Weights of a small transformer language model.
Size: 11 layers, width 96, 2 heads of 32, vocabulary 8192, 2.66M parameters.
Architecture: RMSNorm before each block, rotary positions, no biases in attention or MLP, untied embeddings.
Training: a variant of SOAP for these matrices, 3867 steps.
Each number is 200 + 20 x the weight over its row's rms, rounded and kept within 0 to 999. Layers, rows and columns count from 0. The size before them is the row's rms in percent of the matrix's.

# o: layer 6 attention output (transposed), 64x96, rms 0.133, rows 55-63, columns 0-95
# v: layer 6 attention value, 64x96, rms 0.1, rows 56-63, columns 0-95
# gate: layer 6 MLP gate, 256x96, rms 0.175, rows 0-18, columns 0-95
# up: layer 6 MLP up, 256x96, rms 0.163, rows 0-17, columns 0-95
# down: layer 6 MLP down (transposed), 256x96, rms 0.153, rows 0-17, columns 0-95
o55,107,220,203,190,190,192,187,198,221,184,171,173,196,162,193,183,213,178,165,219,196,196,171,198,209,240,198,167,197,204,216,221,187,204,185,205,164,192,211,216,210,206,184,221,200,226,223,184,181,191,204,177,162,225,187,195,192,208,250,192,162,225,222,222,205,210,222,217,201,197,185,164,206,180,207,205,249,217,211,213,214,206,181,193,211,157,198,166,206,225,223,167,190,200,175,224,192
v56,100,221,177,169,166,218,166,179,223,204,176,234,197,180,242,200,207,199,202,195,222,214,204,172,214,170,202,165,202,202,154,188,237,167,202,183,194,201,189,187,189,234,213,181,217,193,206,193,182,254,164,208,200,193,208,213,224,231,209,169,203,189,221,215,175,178,201,215,191,198,181,205,220,186,204,206,198,182,197,215,208,191,216,206,210,203,196,207,209,236,225,214,189,181,196,151,177
o56,098,221,200,185,227,227,198,199,225,214,209,222,230,196,226,217,211,166,220,155,227,200,213,153,198,238,195,178,207,217,176,178,160,168,191,179,226,196,193,194,214,216,194,193,164,209,215,210,180,226,189,153,160,206,202,200,178,203,200,206,209,207,201,168,199,231,230,238,181,217,215,212,219,185,216,202,189,183,208,192,200,196,220,181,204,199,187,184,199,217,175,214,191,216,196,164,218
v57,108,218,212,181,231,216,215,205,201,229,174,183,191,192,207,231,187,185,242,169,193,189,180,220,225,221,206,211,168,220,211,207,193,175,203,184,210,156,192,225,202,206,227,149,193,225,224,225,207,202,246,217,195,219,180,210,198,187,159,181,213,225,238,156,183,198,196,190,224,225,198,216,232,230,219,197,211,204,185,201,226,191,193,218,199,184,211,217,206,200,193,183,220,192,195,207,182
o57,112,170,217,224,189,201,146,206,180,200,209,185,187,213,212,160,189,168,237,181,194,206,168,218,205,194,211,199,206,192,198,194,217,173,196,182,200,192,206,204,226,195,190,212,191,223,224,221,205,234,187,196,202,210,220,188,211,202,204,209,208,224,207,226,212,171,211,193,211,192,257,244,133,222,215,195,192,204,203,207,192,185,168,225,191,217,161,199,186,219,221,230,206,214,187,212,182
v58,099,205,200,190,176,243,183,187,211,189,180,199,196,191,184,207,192,189,196,168,180,153,220,206,148,185,177,241,193,179,201,179,203,195,194,221,170,197,166,189,155,208,199,216,221,206,204,199,182,199,199,181,221,171,166,208,183,172,199,215,190,216,223,202,220,198,202,220,191,172,223,194,214,200,179,164,178,177,180,193,206,195,196,162,179,197,214,200,187,195,163,175,196,189,189,214,252
o58,098,204,200,208,229,234,177,205,157,224,217,199,198,214,196,221,177,222,189,172,195,176,238,190,213,217,211,210,169,212,211,173,208,185,206,177,183,199,213,215,176,193,196,212,195,199,220,196,249,179,196,201,204,248,176,178,195,236,204,183,210,189,213,211,205,177,205,186,177,196,170,220,182,197,168,161,188,174,195,206,235,227,200,208,214,225,245,191,201,158,224,174,198,206,208,203,213
v59,103,237,162,192,205,185,207,193,174,254,214,193,222,201,162,168,205,182,193,186,193,195,181,232,206,196,190,197,196,209,191,143,175,172,183,176,177,186,216,221,222,171,176,184,216,189,234,199,174,237,182,183,228,185,211,163,203,199,206,221,178,192,205,201,205,178,201,183,193,200,191,223,183,218,203,233,196,186,212,198,221,212,171,199,192,204,197,184,182,200,193,221,215,197,183,192,249
o59,101,205,176,225,218,189,239,164,229,199,177,193,248,204,202,187,216,190,204,212,180,194,194,235,186,184,210,230,221,213,209,181,202,211,204,195,209,202,209,196,218,204,177,190,214,170,206,193,208,230,244,203,230,214,184,204,203,215,198,164,226,180,189,194,215,176,183,228,180,187,206,264,192,199,227,182,203,206,235,203,217,210,218,190,248,205,188,201,210,179,187,188,194,237,187,182,231
v60,111,234,243,226,193,191,224,211,184,248,222,213,214,223,235,181,201,199,209,217,200,209,172,205,202,212,209,210,193,218,182,252,217,166,196,179,206,208,233,194,224,204,182,174,247,197,192,192,173,199,198,180,185,169,179,192,169,166,186,201,198,236,175,214,216,186,202,230,212,210,187,203,176,174,202,229,182,224,190,188,228,199,179,214,179,233,182,181,193,206,199,198,193,204,200,220,201
o60,107,211,226,200,207,186,218,209,198,196,197,188,191,198,243,198,231,225,175,214,199,222,200,182,176,201,190,228,197,183,191,241,170,170,226,220,180,209,189,181,205,231,176,182,220,229,174,193,178,207,157,212,205,222,185,203,213,201,191,202,192,198,155,181,192,166,172,177,208,215,212,238,199,173,236,210,197,198,192,178,202,207,216,191,210,216,217,204,195,206,229,146,177,211,163,190,179
v61,096,175,220,199,198,217,190,219,200,192,167,200,192,222,232,183,221,206,202,197,215,216,195,166,209,206,235,248,202,195,201,200,159,157,175,183,173,190,162,218,188,172,204,235,205,180,201,242,199,212,195,201,218,211,223,202,231,206,188,177,199,202,183,161,175,170,196,210,204,223,191,199,236,212,200,177,200,194,151,216,197,215,188,197,185,196,179,201,221,180,174,219,211,213,179,204,168
o61,096,199,144,213,198,225,201,203,194,175,200,194,173,208,205,191,234,211,189,228,195,204,215,168,223,187,233,221,209,192,200,188,207,178,185,201,223,147,218,169,217,222,191,201,217,202,225,254,245,214,189,205,169,206,200,216,192,190,214,226,202,251,218,230,218,205,208,239,206,225,195,201,215,196,214,178,209,179,187,227,214,224,195,199,218,208,183,196,199,194,211,223,215,173,196,202,190
v62,103,206,217,210,197,233,246,162,184,239,207,189,196,194,204,225,190,190,181,191,209,187,201,179,180,175,200,184,186,174,206,221,201,176,219,196,184,180,166,206,199,184,208,197,178,188,211,177,226,181,210,199,180,157,192,221,197,194,203,154,184,203,209,207,199,212,194,169,200,198,178,207,227,190,226,172,230,166,175,218,242,194,173,199,244,193,226,214,190,204,226,171,181,214,184,189,228
o62,107,180,208,213,194,195,184,221,239,263,209,208,207,198,183,246,193,190,198,212,206,210,176,196,176,203,195,210,208,202,170,189,222,186,221,199,232,175,212,215,213,204,194,243,186,190,189,208,216,224,187,179,184,191,174,168,206,205,157,229,217,207,206,188,214,184,241,200,208,190,170,211,164,203,171,186,198,201,205,191,199,207,164,156,184,172,218,180,173,211,235,186,188,192,212,205,187
v63,096,243,176,198,179,208,196,195,221,206,198,224,223,138,184,191,228,184,198,179,240,218,215,210,216,163,199,209,194,202,211,202,220,211,195,209,198,200,192,204,182,179,252,182,185,211,218,203,182,178,221,202,235,195,211,182,224,206,229,178,198,202,176,227,212,195,198,253,184,228,196,205,197,199,226,215,226,217,166,184,215,219,177,212,183,207,211,212,164,221,223,173,192,189,187,199,201
o63,103,226,235,226,237,184,214,202,231,197,216,189,233,197,210,221,217,194,222,179,199,202,178,214,180,220,208,174,195,178,188,201,207,188,222,221,188,192,198,218,168,178,201,206,171,171,193,215,199,190,226,179,188,228,184,203,225,192,209,213,213,217,203,196,200,187,242,243,172,199,198,208,200,195,225,188,210,218,201,150,176,205,194,226,254,164,180,193,181,167,204,177,200,211,179,228,184
gate0,099,202,231,196,196,194,157,238,234,179,167,217,233,193,186,167,193,200,189,204,171,207,211,200,206,206,184,203,191,165,176,231,209,215,209,170,188,174,203,172,188,192,214,234,213,208,192,199,219,197,153,205,231,200,222,201,219,197,210,194,208,202,193,178,211,163,175,214,203,161,207,196,188,181,196,234,192,228,182,173,207,188,220,231,179,201,156,179,201,175,188,203,197,226,196,195,231
up0,095,215,204,173,198,229,190,195,226,169,241,192,206,183,219,226,198,191,200,201,172,214,209,200,207,190,215,183,195,213,213,190,188,170,202,188,184,209,167,232,170,178,163,198,168,222,221,225,259,218,224,234,192,199,190,205,178,207,200,194,202,220,168,197,209,215,168,178,189,189,215,215,200,177,221,190,209,206,168,226,224,206,160,204,211,172,231,210,193,209,185,236,195,183,189,220,226
down0,097,178,208,189,211,161,210,190,181,177,187,195,125,213,171,228,187,181,236,215,226,212,189,209,221,193,222,203,217,197,208,208,198,190,164,185,229,195,177,195,199,207,207,226,236,196,195,189,186,175,206,182,206,225,204,195,182,203,195,203,195,199,182,214,179,189,220,208,204,221,240,157,206,214,178,189,161,224,218,216,159,185,199,192,154,188,223,190,187,214,192,205,203,207,188,180,179
gate1,090,220,226,204,194,208,198,192,210,246,219,180,209,205,187,237,177,205,172,227,194,177,211,208,178,180,187,206,250,229,215,202,211,224,216,216,221,176,191,206,199,213,220,194,184,174,199,195,223,195,229,180,198,211,201,223,238,214,223,206,170,213,186,191,195,208,235,220,216,199,174,213,173,220,167,214,183,191,187,181,193,229,210,214,149,184,194,189,231,253,218,212,215,196,184,201,188
up1,090,184,232,187,197,192,219,201,191,199,171,161,185,215,182,223,196,157,207,202,226,189,180,178,212,200,166,211,193,177,199,224,203,207,201,218,195,196,217,184,195,198,147,221,205,213,201,244,195,204,207,191,241,200,177,181,208,200,212,207,226,175,189,202,175,167,170,229,215,215,230,184,185,175,207,201,216,185,178,207,175,217,221,205,193,229,221,217,222,183,201,200,140,201,210,161,199
down1,099,193,204,201,202,170,215,191,211,189,193,214,214,213,164,227,225,142,207,245,211,194,215,207,159,223,183,219,203,234,161,194,206,212,199,169,207,190,196,198,204,217,197,161,193,188,196,198,194,180,209,216,209,217,185,171,224,206,173,203,218,161,200,158,181,206,178,200,188,219,233,178,210,205,194,204,194,192,203,167,190,225,238,218,191,174,202,241,208,207,212,192,206,195,228,214,169
gate2,104,190,177,166,216,224,207,210,208,222,208,214,155,189,190,229,215,190,188,208,184,212,215,226,182,182,176,211,169,234,192,187,195,193,206,163,225,218,179,211,222,213,198,189,188,197,180,181,207,222,206,188,211,175,222,219,203,182,190,166,232,195,159,193,191,195,199,196,209,203,217,228,194,223,165,210,239,164,206,183,195,217,191,167,196,241,226,215,245,222,207,207,184,174,170,204,210
up2,100,216,194,184,189,214,183,190,198,200,193,178,157,193,229,156,209,195,209,227,219,221,221,206,164,197,152,198,205,202,194,199,203,192,203,191,213,218,218,223,197,210,189,190,215,224,240,252,234,195,172,200,231,184,197,220,190,220,196,192,196,244,194,204,206,201,214,205,186,201,208,212,206,167,215,203,191,215,159,131,209,187,219,233,188,217,217,204,197,225,184,193,189,206,195,225,197
down2,100,204,227,228,222,188,206,204,230,189,167,213,208,239,171,218,189,203,182,213,181,185,186,184,222,162,156,204,212,215,189,184,204,198,199,219,216,216,211,179,201,213,210,189,220,233,193,223,191,201,197,154,190,223,177,218,205,200,196,181,223,177,199,211,214,202,198,205,176,178,184,239,157,189,206,208,214,192,215,229,195,168,190,213,216,181,217,175,199,164,241,203,166,167,179,182,179
gate3,105,181,208,235,190,215,204,196,173,202,189,193,214,225,150,219,227,205,206,193,192,198,198,238,192,214,231,218,174,193,197,190,186,174,196,212,191,238,203,225,183,225,210,217,203,197,202,208,210,150,225,204,232,202,216,198,155,203,220,173,189,188,164,229,201,172,180,231,232,200,197,200,188,230,232,221,182,205,195,212,193,193,174,206,209,209,187,201,196,171,171,202,230,169,195,231,178
up3,112,171,160,203,176,170,192,210,212,176,220,177,208,192,208,213,190,205,201,213,183,230,227,193,203,209,197,181,207,200,197,190,191,183,232,204,179,210,174,202,215,223,223,238,209,186,198,252,199,227,197,223,159,169,232,174,223,192,200,237,221,222,198,213,204,217,210,180,212,171,201,194,181,192,191,195,187,229,207,218,175,185,161,194,180,248,221,183,204,183,187,199,215,184,237,224,197
down3,108,204,201,193,180,192,186,198,215,215,197,195,221,230,196,199,196,198,219,226,235,189,177,179,244,194,204,201,209,212,177,209,198,213,211,164,216,214,219,185,206,182,223,210,185,166,220,231,201,204,188,200,196,179,130,253,169,198,202,188,193,220,195,196,213,207,194,187,201,220,205,226,236,183,200,186,163,185,206,214,200,196,207,188,203,194,184,194,186,232,236,194,235,191,215,175,253
gate4,114,181,209,200,206,199,205,193,203,221,206,193,181,202,205,191,256,219,172,220,233,166,177,174,185,179,213,185,197,191,204,186,200,191,223,199,189,186,194,231,207,243,235,189,197,209,194,223,207,200,197,149,149,202,200,212,199,198,180,231,228,205,200,215,181,195,207,189,164,201,214,170,187,186,175,234,227,206,218,189,221,197,213,155,192,184,173,164,207,187,179,189,164,201,187,201,214
up4,110,187,234,207,172,194,211,215,185,189,203,189,195,164,188,157,194,170,168,185,191,195,191,163,204,167,195,208,164,204,210,181,173,180,228,211,192,187,218,242,217,166,198,229,212,206,195,187,206,232,210,220,153,227,209,201,221,213,173,194,194,157,205,198,208,224,190,198,183,218,218,206,216,158,169,203,182,175,204,196,189,192,217,231,225,209,193,189,190,197,166,174,206,218,218,200,196
down4,113,217,207,195,215,207,203,198,194,196,221,198,182,165,208,172,205,240,179,194,231,192,207,223,214,206,225,197,183,190,217,186,197,214,187,174,204,205,209,215,255,221,219,182,190,201,199,236,210,205,183,203,237,178,190,214,203,205,218,188,166,192,228,189,184,206,187,223,159,208,218,227,226,188,165,211,202,197,194,169,205,228,199,206,201,213,209,190,216,190,265,195,150,206,217,220,166
gate5,115,160,169,248,188,172,190,198,198,240,201,193,219,194,201,195,226,198,186,184,229,167,204,202,201,214,210,202,225,213,167,183,236,193,186,194,209,203,219,217,201,235,181,187,167,210,195,198,188,186,215,211,178,190,202,221,174,216,173,235,190,183,184,221,196,200,211,206,170,222,251,180,190,206,187,217,206,221,170,193,210,223,192,177,184,175,217,251,185,183,230,197,202,217,224,203,191
up5,102,206,217,172,224,205,201,174,207,197,209,205,209,221,212,220,163,220,208,230,218,170,227,225,189,179,222,235,220,204,229,209,178,207,195,209,189,210,184,207,188,190,216,204,194,215,183,221,187,214,216,225,205,204,173,189,189,159,185,190,202,192,214,222,212,182,182,170,180,178,217,187,183,213,222,168,199,224,187,256,214,165,192,240,223,217,212,216,202,195,234,194,195,202,159,195,246
down5,105,185,185,180,199,221,208,222,184,204,208,234,191,221,202,202,197,220,199,203,157,198,173,180,177,214,189,188,192,215,187,162,201,232,210,142,188,194,209,216,213,207,209,211,232,187,211,153,224,199,212,178,238,167,194,206,179,217,230,196,205,201,208,195,258,194,198,194,191,163,214,240,179,174,162,211,185,209,209,210,185,200,210,213,181,226,188,190,202,202,181,199,228,184,206,192,175
gate6,101,207,209,196,162,197,191,172,191,200,193,211,203,195,220,173,229,162,179,211,199,184,216,239,194,222,208,210,165,191,189,211,210,233,190,222,193,217,193,189,193,208,226,189,210,180,195,228,180,219,197,199,252,186,193,190,242,198,213,213,197,206,198,243,178,202,184,190,202,228,204,195,218,196,216,265,180,208,228,206,199,188,222,201,192,234,223,198,157,195,244,201,198,208,212,206,169
up6,106,216,194,205,216,178,189,225,182,234,217,198,230,196,210,172,211,260,168,202,194,184,192,205,182,221,186,206,195,182,198,187,205,193,176,196,209,200,215,217,189,214,210,175,207,180,234,170,203,214,193,235,193,173,244,214,199,186,184,190,155,196,212,218,187,195,206,197,216,191,232,187,200,217,174,203,172,176,228,187,205,217,165,215,227,177,205,212,220,170,157,182,199,161,208,170,202
down6,105,196,196,189,187,198,217,196,154,209,188,161,148,224,206,224,210,158,194,206,171,177,205,184,224,242,230,221,206,187,212,167,215,200,180,194,199,197,199,234,190,220,202,192,207,203,213,169,211,194,215,181,169,220,209,203,185,193,228,202,208,173,172,197,202,230,174,240,208,193,206,169,212,190,191,217,244,197,192,188,185,211,209,157,200,223,183,186,217,190,169,182,196,219,183,195,217
gate7,094,216,157,201,216,174,190,205,171,201,159,242,194,158,198,147,191,193,203,197,203,215,156,183,189,189,213,217,216,190,188,236,203,211,187,197,205,213,179,194,211,192,192,186,189,190,219,230,193,241,195,198,194,171,227,233,174,221,220,218,253,205,188,204,199,212,209,176,201,218,213,179,217,212,208,197,206,188,188,204,194,192,177,238,191,185,218,204,207,189,189,165,225,170,174,204,196
up7,095,219,165,205,213,184,167,215,216,197,187,206,217,174,218,229,211,183,201,180,217,198,193,220,223,190,198,214,186,217,180,241,197,222,203,178,184,225,190,199,203,203,223,221,211,179,168,190,220,190,206,233,183,210,192,217,177,203,199,204,172,204,161,182,178,229,187,214,211,230,175,184,208,199,187,192,168,197,195,184,195,260,202,234,181,204,175,211,185,247,198,192,185,208,215,169,247
down7,098,186,211,219,189,215,216,183,210,215,198,192,241,205,203,208,191,217,173,191,214,181,194,235,183,202,192,204,221,170,206,190,216,229,202,199,214,235,205,199,167,155,179,178,204,179,199,209,196,226,173,223,220,212,210,227,182,218,192,194,220,232,205,141,182,185,233,161,202,207,221,214,220,216,214,185,199,211,168,218,218,186,215,195,217,219,162,186,206,208,184,186,211,201,240,156,214
gate8,099,180,216,192,218,200,159,188,184,188,209,233,213,190,200,204,211,255,146,206,188,186,197,215,185,223,203,192,227,203,218,199,192,199,212,217,224,183,175,240,232,228,219,175,177,227,223,192,199,203,204,225,206,179,167,197,182,210,198,190,192,189,181,215,168,143,188,206,194,206,207,168,163,172,217,200,187,188,207,200,190,167,182,204,181,186,176,201,194,197,196,198,197,182,179,210,163
up8,091,215,189,180,191,199,210,244,180,192,215,189,196,186,170,208,193,206,172,211,204,207,193,204,228,198,243,206,175,180,217,218,196,206,152,219,191,238,198,194,199,185,212,212,201,195,192,191,252,222,215,223,242,180,176,191,217,190,202,195,217,179,196,201,152,179,203,209,190,176,184,182,235,186,217,200,192,175,219,211,223,226,151,203,169,193,185,191,200,215,163,201,230,194,228,215,204
down8,096,186,184,207,234,215,215,181,181,174,183,181,175,159,211,180,208,97,234,204,235,207,211,179,220,204,207,192,213,198,190,193,208,204,214,195,177,182,192,187,177,171,201,221,215,202,196,206,209,191,207,193,206,223,183,182,211,202,191,195,169,201,197,208,231,216,185,173,215,213,190,175,185,200,178,226,221,205,193,157,176,214,224,200,215,210,179,193,210,194,226,190,184,189,205,213,206
gate9,103,246,187,214,196,179,179,198,154,208,213,212,182,218,189,174,185,193,159,205,189,202,202,196,180,194,200,172,173,210,209,201,212,197,223,173,202,214,176,186,179,207,194,213,196,215,218,203,232,215,224,215,154,215,213,193,217,210,189,179,182,205,191,209,258,201,196,206,201,213,177,186,207,222,213,203,249,188,220,222,190,207,230,204,170,211,216,165,211,152,217,167,199,204,219,213,176
up9,100,203,229,213,204,203,199,223,181,219,228,235,212,231,221,202,197,207,172,194,239,207,210,215,211,204,197,217,215,172,187,199,207,163,191,221,212,186,169,196,263,197,190,197,180,205,186,223,211,231,185,178,203,185,180,227,195,204,181,244,213,237,207,194,187,190,224,179,203,166,236,214,220,202,171,225,197,214,225,182,196,204,184,218,209,214,169,194,213,235,203,216,206,191,226,228,222
down9,101,175,222,223,238,193,186,206,199,190,192,171,193,208,226,215,216,205,197,208,221,163,242,215,181,207,210,215,223,189,239,203,231,202,188,158,181,203,186,228,206,191,198,193,180,203,164,197,207,170,211,195,228,194,203,196,205,237,195,202,176,231,197,217,189,222,188,189,199,227,198,215,206,199,192,216,181,197,176,196,199,196,202,181,163,179,217,234,144,206,259,201,196,226,187,195,212
gate10,088,252,202,193,221,207,198,192,230,202,198,195,199,214,212,199,204,176,204,160,202,203,202,211,202,176,197,273,167,176,207,205,204,209,213,205,219,178,163,219,184,218,166,171,234,167,210,208,166,188,203,184,219,187,208,202,209,192,208,209,225,164,185,187,195,232,173,219,172,193,199,237,190,229,205,164,212,168,206,201,178,199,198,190,179,203,208,196,169,196,199,196,201,168,201,213,193
up10,100,208,217,209,217,247,208,220,190,233,190,221,207,243,215,189,187,196,221,175,231,199,205,208,172,205,187,211,218,237,210,208,198,208,207,202,160,213,195,218,196,232,209,176,193,211,186,192,186,205,191,150,185,182,230,177,167,182,158,244,219,192,185,205,169,195,197,218,179,193,234,206,210,211,203,221,208,207,192,190,203,237,182,211,221,184,228,206,194,209,212,216,184,211,245,191,223
down10,097,221,195,202,214,177,214,139,195,234,187,180,234,192,241,182,207,194,214,197,195,231,209,200,183,202,180,178,206,230,201,172,219,213,186,190,231,187,194,197,224,179,226,214,190,232,172,178,219,221,190,186,179,207,188,187,178,201,208,200,194,237,194,189,163,180,188,189,203,232,195,193,214,204,215,207,176,166,211,211,175,177,201,227,199,175,198,179,161,202,200,207,180,226,215,232,165
gate11,107,198,197,202,225,175,191,224,194,187,207,186,212,209,203,176,209,215,216,202,206,196,189,216,158,186,194,205,193,221,173,202,237,220,218,181,164,218,193,187,175,187,218,196,181,165,209,234,201,219,199,182,206,210,171,250,219,264,177,176,219,194,171,166,185,216,200,173,175,203,215,198,215,201,196,195,224,169,194,183,185,193,164,195,194,241,170,237,200,214,206,214,199,204,194,218,201
up11,098,161,186,188,192,245,157,206,202,212,172,218,195,180,219,198,195,188,205,177,200,193,197,249,213,185,216,226,204,206,204,220,204,224,240,203,215,156,201,199,257,208,199,200,181,226,203,180,184,222,215,196,205,204,210,220,187,189,231,180,222,225,175,192,197,228,218,186,190,175,194,211,184,208,196,218,222,208,183,201,212,178,214,232,245,172,199,210,218,177,232,189,186,205,185,208,177
down11,102,209,193,219,212,220,199,185,202,186,187,238,217,186,218,182,192,229,204,212,231,182,250,207,202,186,174,171,199,184,206,189,198,220,149,211,177,213,188,190,200,207,231,221,229,184,214,209,201,162,222,182,216,226,198,179,163,202,181,221,193,190,218,200,172,183,182,246,189,213,222,218,176,206,185,208,175,180,208,181,213,201,222,178,199,234,214,205,155,208,187,214,242,207,219,194,204
gate12,094,234,190,183,234,207,166,224,177,196,240,217,215,181,179,192,197,162,210,214,206,212,190,186,176,186,191,182,191,220,185,214,195,203,191,181,213,190,188,190,205,214,207,217,186,178,225,197,200,214,167,198,206,203,163,165,226,181,182,169,227,205,243,195,227,210,229,212,229,197,186,205,192,221,163,227,165,214,218,199,169,207,209,208,225,188,170,230,201,190,233,179,215,216,208,206,233
up12,100,208,185,199,188,172,174,182,171,246,207,198,195,195,198,212,202,234,218,202,181,231,194,180,199,192,201,224,221,194,234,201,147,210,186,188,201,204,189,212,191,167,207,192,182,196,203,193,183,243,209,199,209,196,245,192,209,246,200,206,223,176,187,228,196,159,188,186,188,221,231,170,209,178,190,197,205,208,172,209,201,206,224,186,162,197,197,253,180,173,211,207,182,201,201,221,217
down12,102,203,187,178,201,222,184,170,181,194,210,208,180,198,174,208,189,176,185,210,219,219,196,197,207,193,216,199,186,205,210,194,204,205,224,204,182,177,204,175,205,221,203,225,221,177,193,193,211,231,200,193,212,163,233,201,195,188,181,215,218,166,180,176,196,238,202,189,170,197,232,128,200,197,171,211,205,177,169,163,214,232,179,204,221,203,218,158,182,211,162,173,181,225,204,219,210
gate13,107,211,220,207,226,182,207,191,186,213,187,225,180,194,202,216,209,196,168,209,198,208,194,205,164,195,172,216,182,234,196,206,182,194,194,184,177,145,149,171,208,189,189,187,159,198,205,177,187,214,199,177,199,193,233,218,182,220,211,204,189,202,185,220,244,212,214,204,211,199,213,193,165,195,189,228,195,220,181,204,188,166,233,187,182,234,199,215,206,185,218,242,171,187,180,183,162
up13,108,196,210,222,169,197,215,201,214,180,214,183,159,219,216,200,186,209,197,227,212,194,186,199,192,195,201,224,201,182,203,205,229,215,213,177,213,201,196,179,208,168,261,224,204,209,184,236,219,178,192,195,197,224,171,218,180,187,247,184,176,184,198,209,202,219,212,193,180,203,172,239,218,188,211,195,205,180,211,176,159,175,226,206,213,231,196,233,183,170,226,229,208,176,200,186,229
down13,111,194,214,201,205,197,176,190,215,185,203,195,176,184,232,183,187,196,151,200,220,192,219,230,227,215,213,206,167,208,211,179,214,234,195,177,224,196,192,199,228,198,217,199,183,187,169,196,193,184,200,247,222,238,190,187,216,216,199,211,183,234,199,229,221,193,223,212,209,214,191,285,195,200,223,184,180,180,194,189,225,197,190,235,200,212,179,222,198,201,187,207,180,183,218,201,193
gate14,096,202,199,212,222,186,235,166,207,222,172,171,201,228,183,182,202,194,208,202,193,217,186,158,224,222,202,191,222,190,170,225,209,246,176,185,226,155,221,162,181,216,181,196,231,185,225,210,237,201,214,181,205,247,203,191,211,210,206,198,213,233,194,196,231,212,201,179,194,213,207,194,176,224,181,195,231,194,209,196,214,223,193,221,224,174,195,185,226,225,186,189,202,171,201,191,206
up14,098,209,224,217,204,197,218,178,195,242,221,164,200,212,177,204,203,187,190,223,212,212,201,215,226,216,232,195,171,235,171,165,187,205,222,205,187,204,211,247,212,210,226,164,209,201,199,177,196,184,204,183,181,219,193,218,200,166,233,199,151,202,228,229,187,208,202,179,191,191,189,207,204,196,178,185,189,215,236,204,188,220,236,164,195,168,186,221,220,177,216,202,200,169,180,214,196
down14,103,201,187,194,253,203,193,149,167,197,213,201,176,201,219,190,185,183,263,196,193,209,165,191,208,203,206,213,208,176,242,200,218,188,214,180,221,182,201,206,175,225,171,222,205,198,195,203,185,193,218,175,197,185,174,209,190,209,164,192,191,212,185,214,247,191,213,192,213,192,232,174,216,200,201,209,197,198,213,226,208,233,197,175,200,187,185,192,240,216,189,182,199,170,193,203,242
gate15,094,207,176,174,215,177,194,189,230,196,191,190,170,153,187,201,193,210,196,188,209,184,191,194,215,166,202,206,183,220,163,184,180,189,217,196,221,202,234,218,182,204,213,189,184,201,208,200,217,172,194,182,210,231,215,212,202,226,192,207,244,212,209,149,214,144,221,222,187,177,195,219,172,237,233,185,186,220,201,198,191,179,186,193,178,177,184,181,183,193,174,207,178,178,187,217,172
up15,089,226,176,184,189,214,226,179,234,190,201,197,190,185,193,199,164,156,213,191,211,236,176,217,191,180,172,180,211,216,207,225,204,184,184,207,190,186,197,217,234,172,167,195,187,212,185,158,210,205,176,230,187,213,204,196,212,199,230,185,184,189,224,177,184,171,208,196,204,209,204,222,196,230,207,251,204,172,203,196,197,221,200,215,224,203,211,240,189,242,172,196,201,209,156,188,202
down15,088,186,182,203,172,216,187,193,192,179,181,235,207,149,233,181,215,188,174,225,221,187,215,174,185,201,235,214,205,194,151,179,185,237,175,212,186,203,161,197,251,215,215,183,189,194,224,190,222,219,192,189,214,196,195,200,176,196,226,212,167,192,194,187,192,221,198,174,207,215,223,181,196,197,205,213,175,223,202,213,192,199,227,180,165,180,213,176,210,185,193,195,201,218,210,223,160
gate16,097,188,194,239,204,195,226,210,226,221,205,206,232,222,174,230,227,205,190,180,212,208,165,230,180,215,202,205,223,168,163,204,194,230,188,237,188,160,208,204,186,224,192,201,225,183,212,191,223,207,212,199,198,217,206,238,205,182,204,225,189,217,222,170,192,191,200,188,198,228,167,192,197,212,208,183,214,230,244,201,232,213,166,185,214,175,195,205,182,168,185,201,189,161,181,199,193
up16,094,218,160,191,195,230,218,183,209,233,180,186,204,199,202,209,186,204,188,227,222,220,230,195,188,212,165,208,234,181,151,228,210,218,207,163,192,213,224,189,200,173,190,203,180,201,168,183,209,256,203,201,206,192,208,220,190,202,190,211,244,154,187,197,200,207,216,245,207,197,197,194,173,200,202,208,222,170,203,187,211,208,178,184,225,206,225,213,164,228,213,203,193,185,213,197,190
down16,101,191,186,197,211,193,209,216,234,233,181,180,215,224,208,241,207,240,172,179,215,190,195,190,195,188,226,201,207,227,171,202,188,228,205,193,219,173,226,164,189,219,170,207,198,210,199,198,192,200,211,203,221,210,212,218,234,179,174,182,207,256,204,183,194,179,227,219,232,210,203,204,218,230,159,191,198,240,238,183,195,222,177,204,195,211,162,210,197,215,208,185,204,197,200,175,220
gate17,106,201,200,212,170,203,165,176,214,207,232,205,182,213,211,217,213,174,170,187,221,200,197,171,207,199,173,175,198,170,184,178,183,218,187,190,174,192,198,204,187,231,215,173,235,205,186,179,177,161,177,188,182,202,181,162,198,200,223,191,188,192,174,233,229,229,208,215,228,186,215,205,228,211,177,243,163,216,213,164,209,192,214,187,186,159,192,191,192,202,182,195,183,213,210,171,188
up17,104,188,191,195,209,218,216,234,213,220,195,214,201,197,193,201,165,204,181,170,212,187,227,196,207,227,191,218,201,230,197,229,166,200,184,225,239,215,207,183,192,172,193,214,192,188,185,219,186,219,196,219,222,209,203,204,206,171,214,198,200,214,204,194,204,172,183,196,221,174,223,197,214,135,232,178,192,208,204,252,213,187,215,217,242,205,243,202,176,168,193,220,186,174,193,166,191
down17,099,197,227,182,175,222,202,200,170,204,215,219,110,217,232,216,172,212,211,211,180,201,220,203,205,199,172,206,210,215,204,198,177,193,184,179,216,207,189,216,221,180,195,219,190,186,207,180,188,164,171,174,174,230,181,200,187,208,218,205,231,180,210,206,211,190,183,191,227,179,196,151,169,195,192,188,207,212,201,229,186,195,189,195,182,212,196,198,215,197,159,174,213,213,222,187,188
gate18,101,196,192,192,207,225,171,203,144,192,162,191,204,244,208,176,193,187,233,199,189,203,224,181,214,175,209,192,209,195,231,202,210,239,180,204,182,196,182,171,199,211,206,181,213,160,217,210,201,205,233,218,222,180,222,209,204,222,222,186,196,226,205,176,239,200,196,195,197,191,199,199,181,215,165,223,209,200,193,186,217,211,197,191,195,244,200,243,188,209,167,246,223,220,182,202,202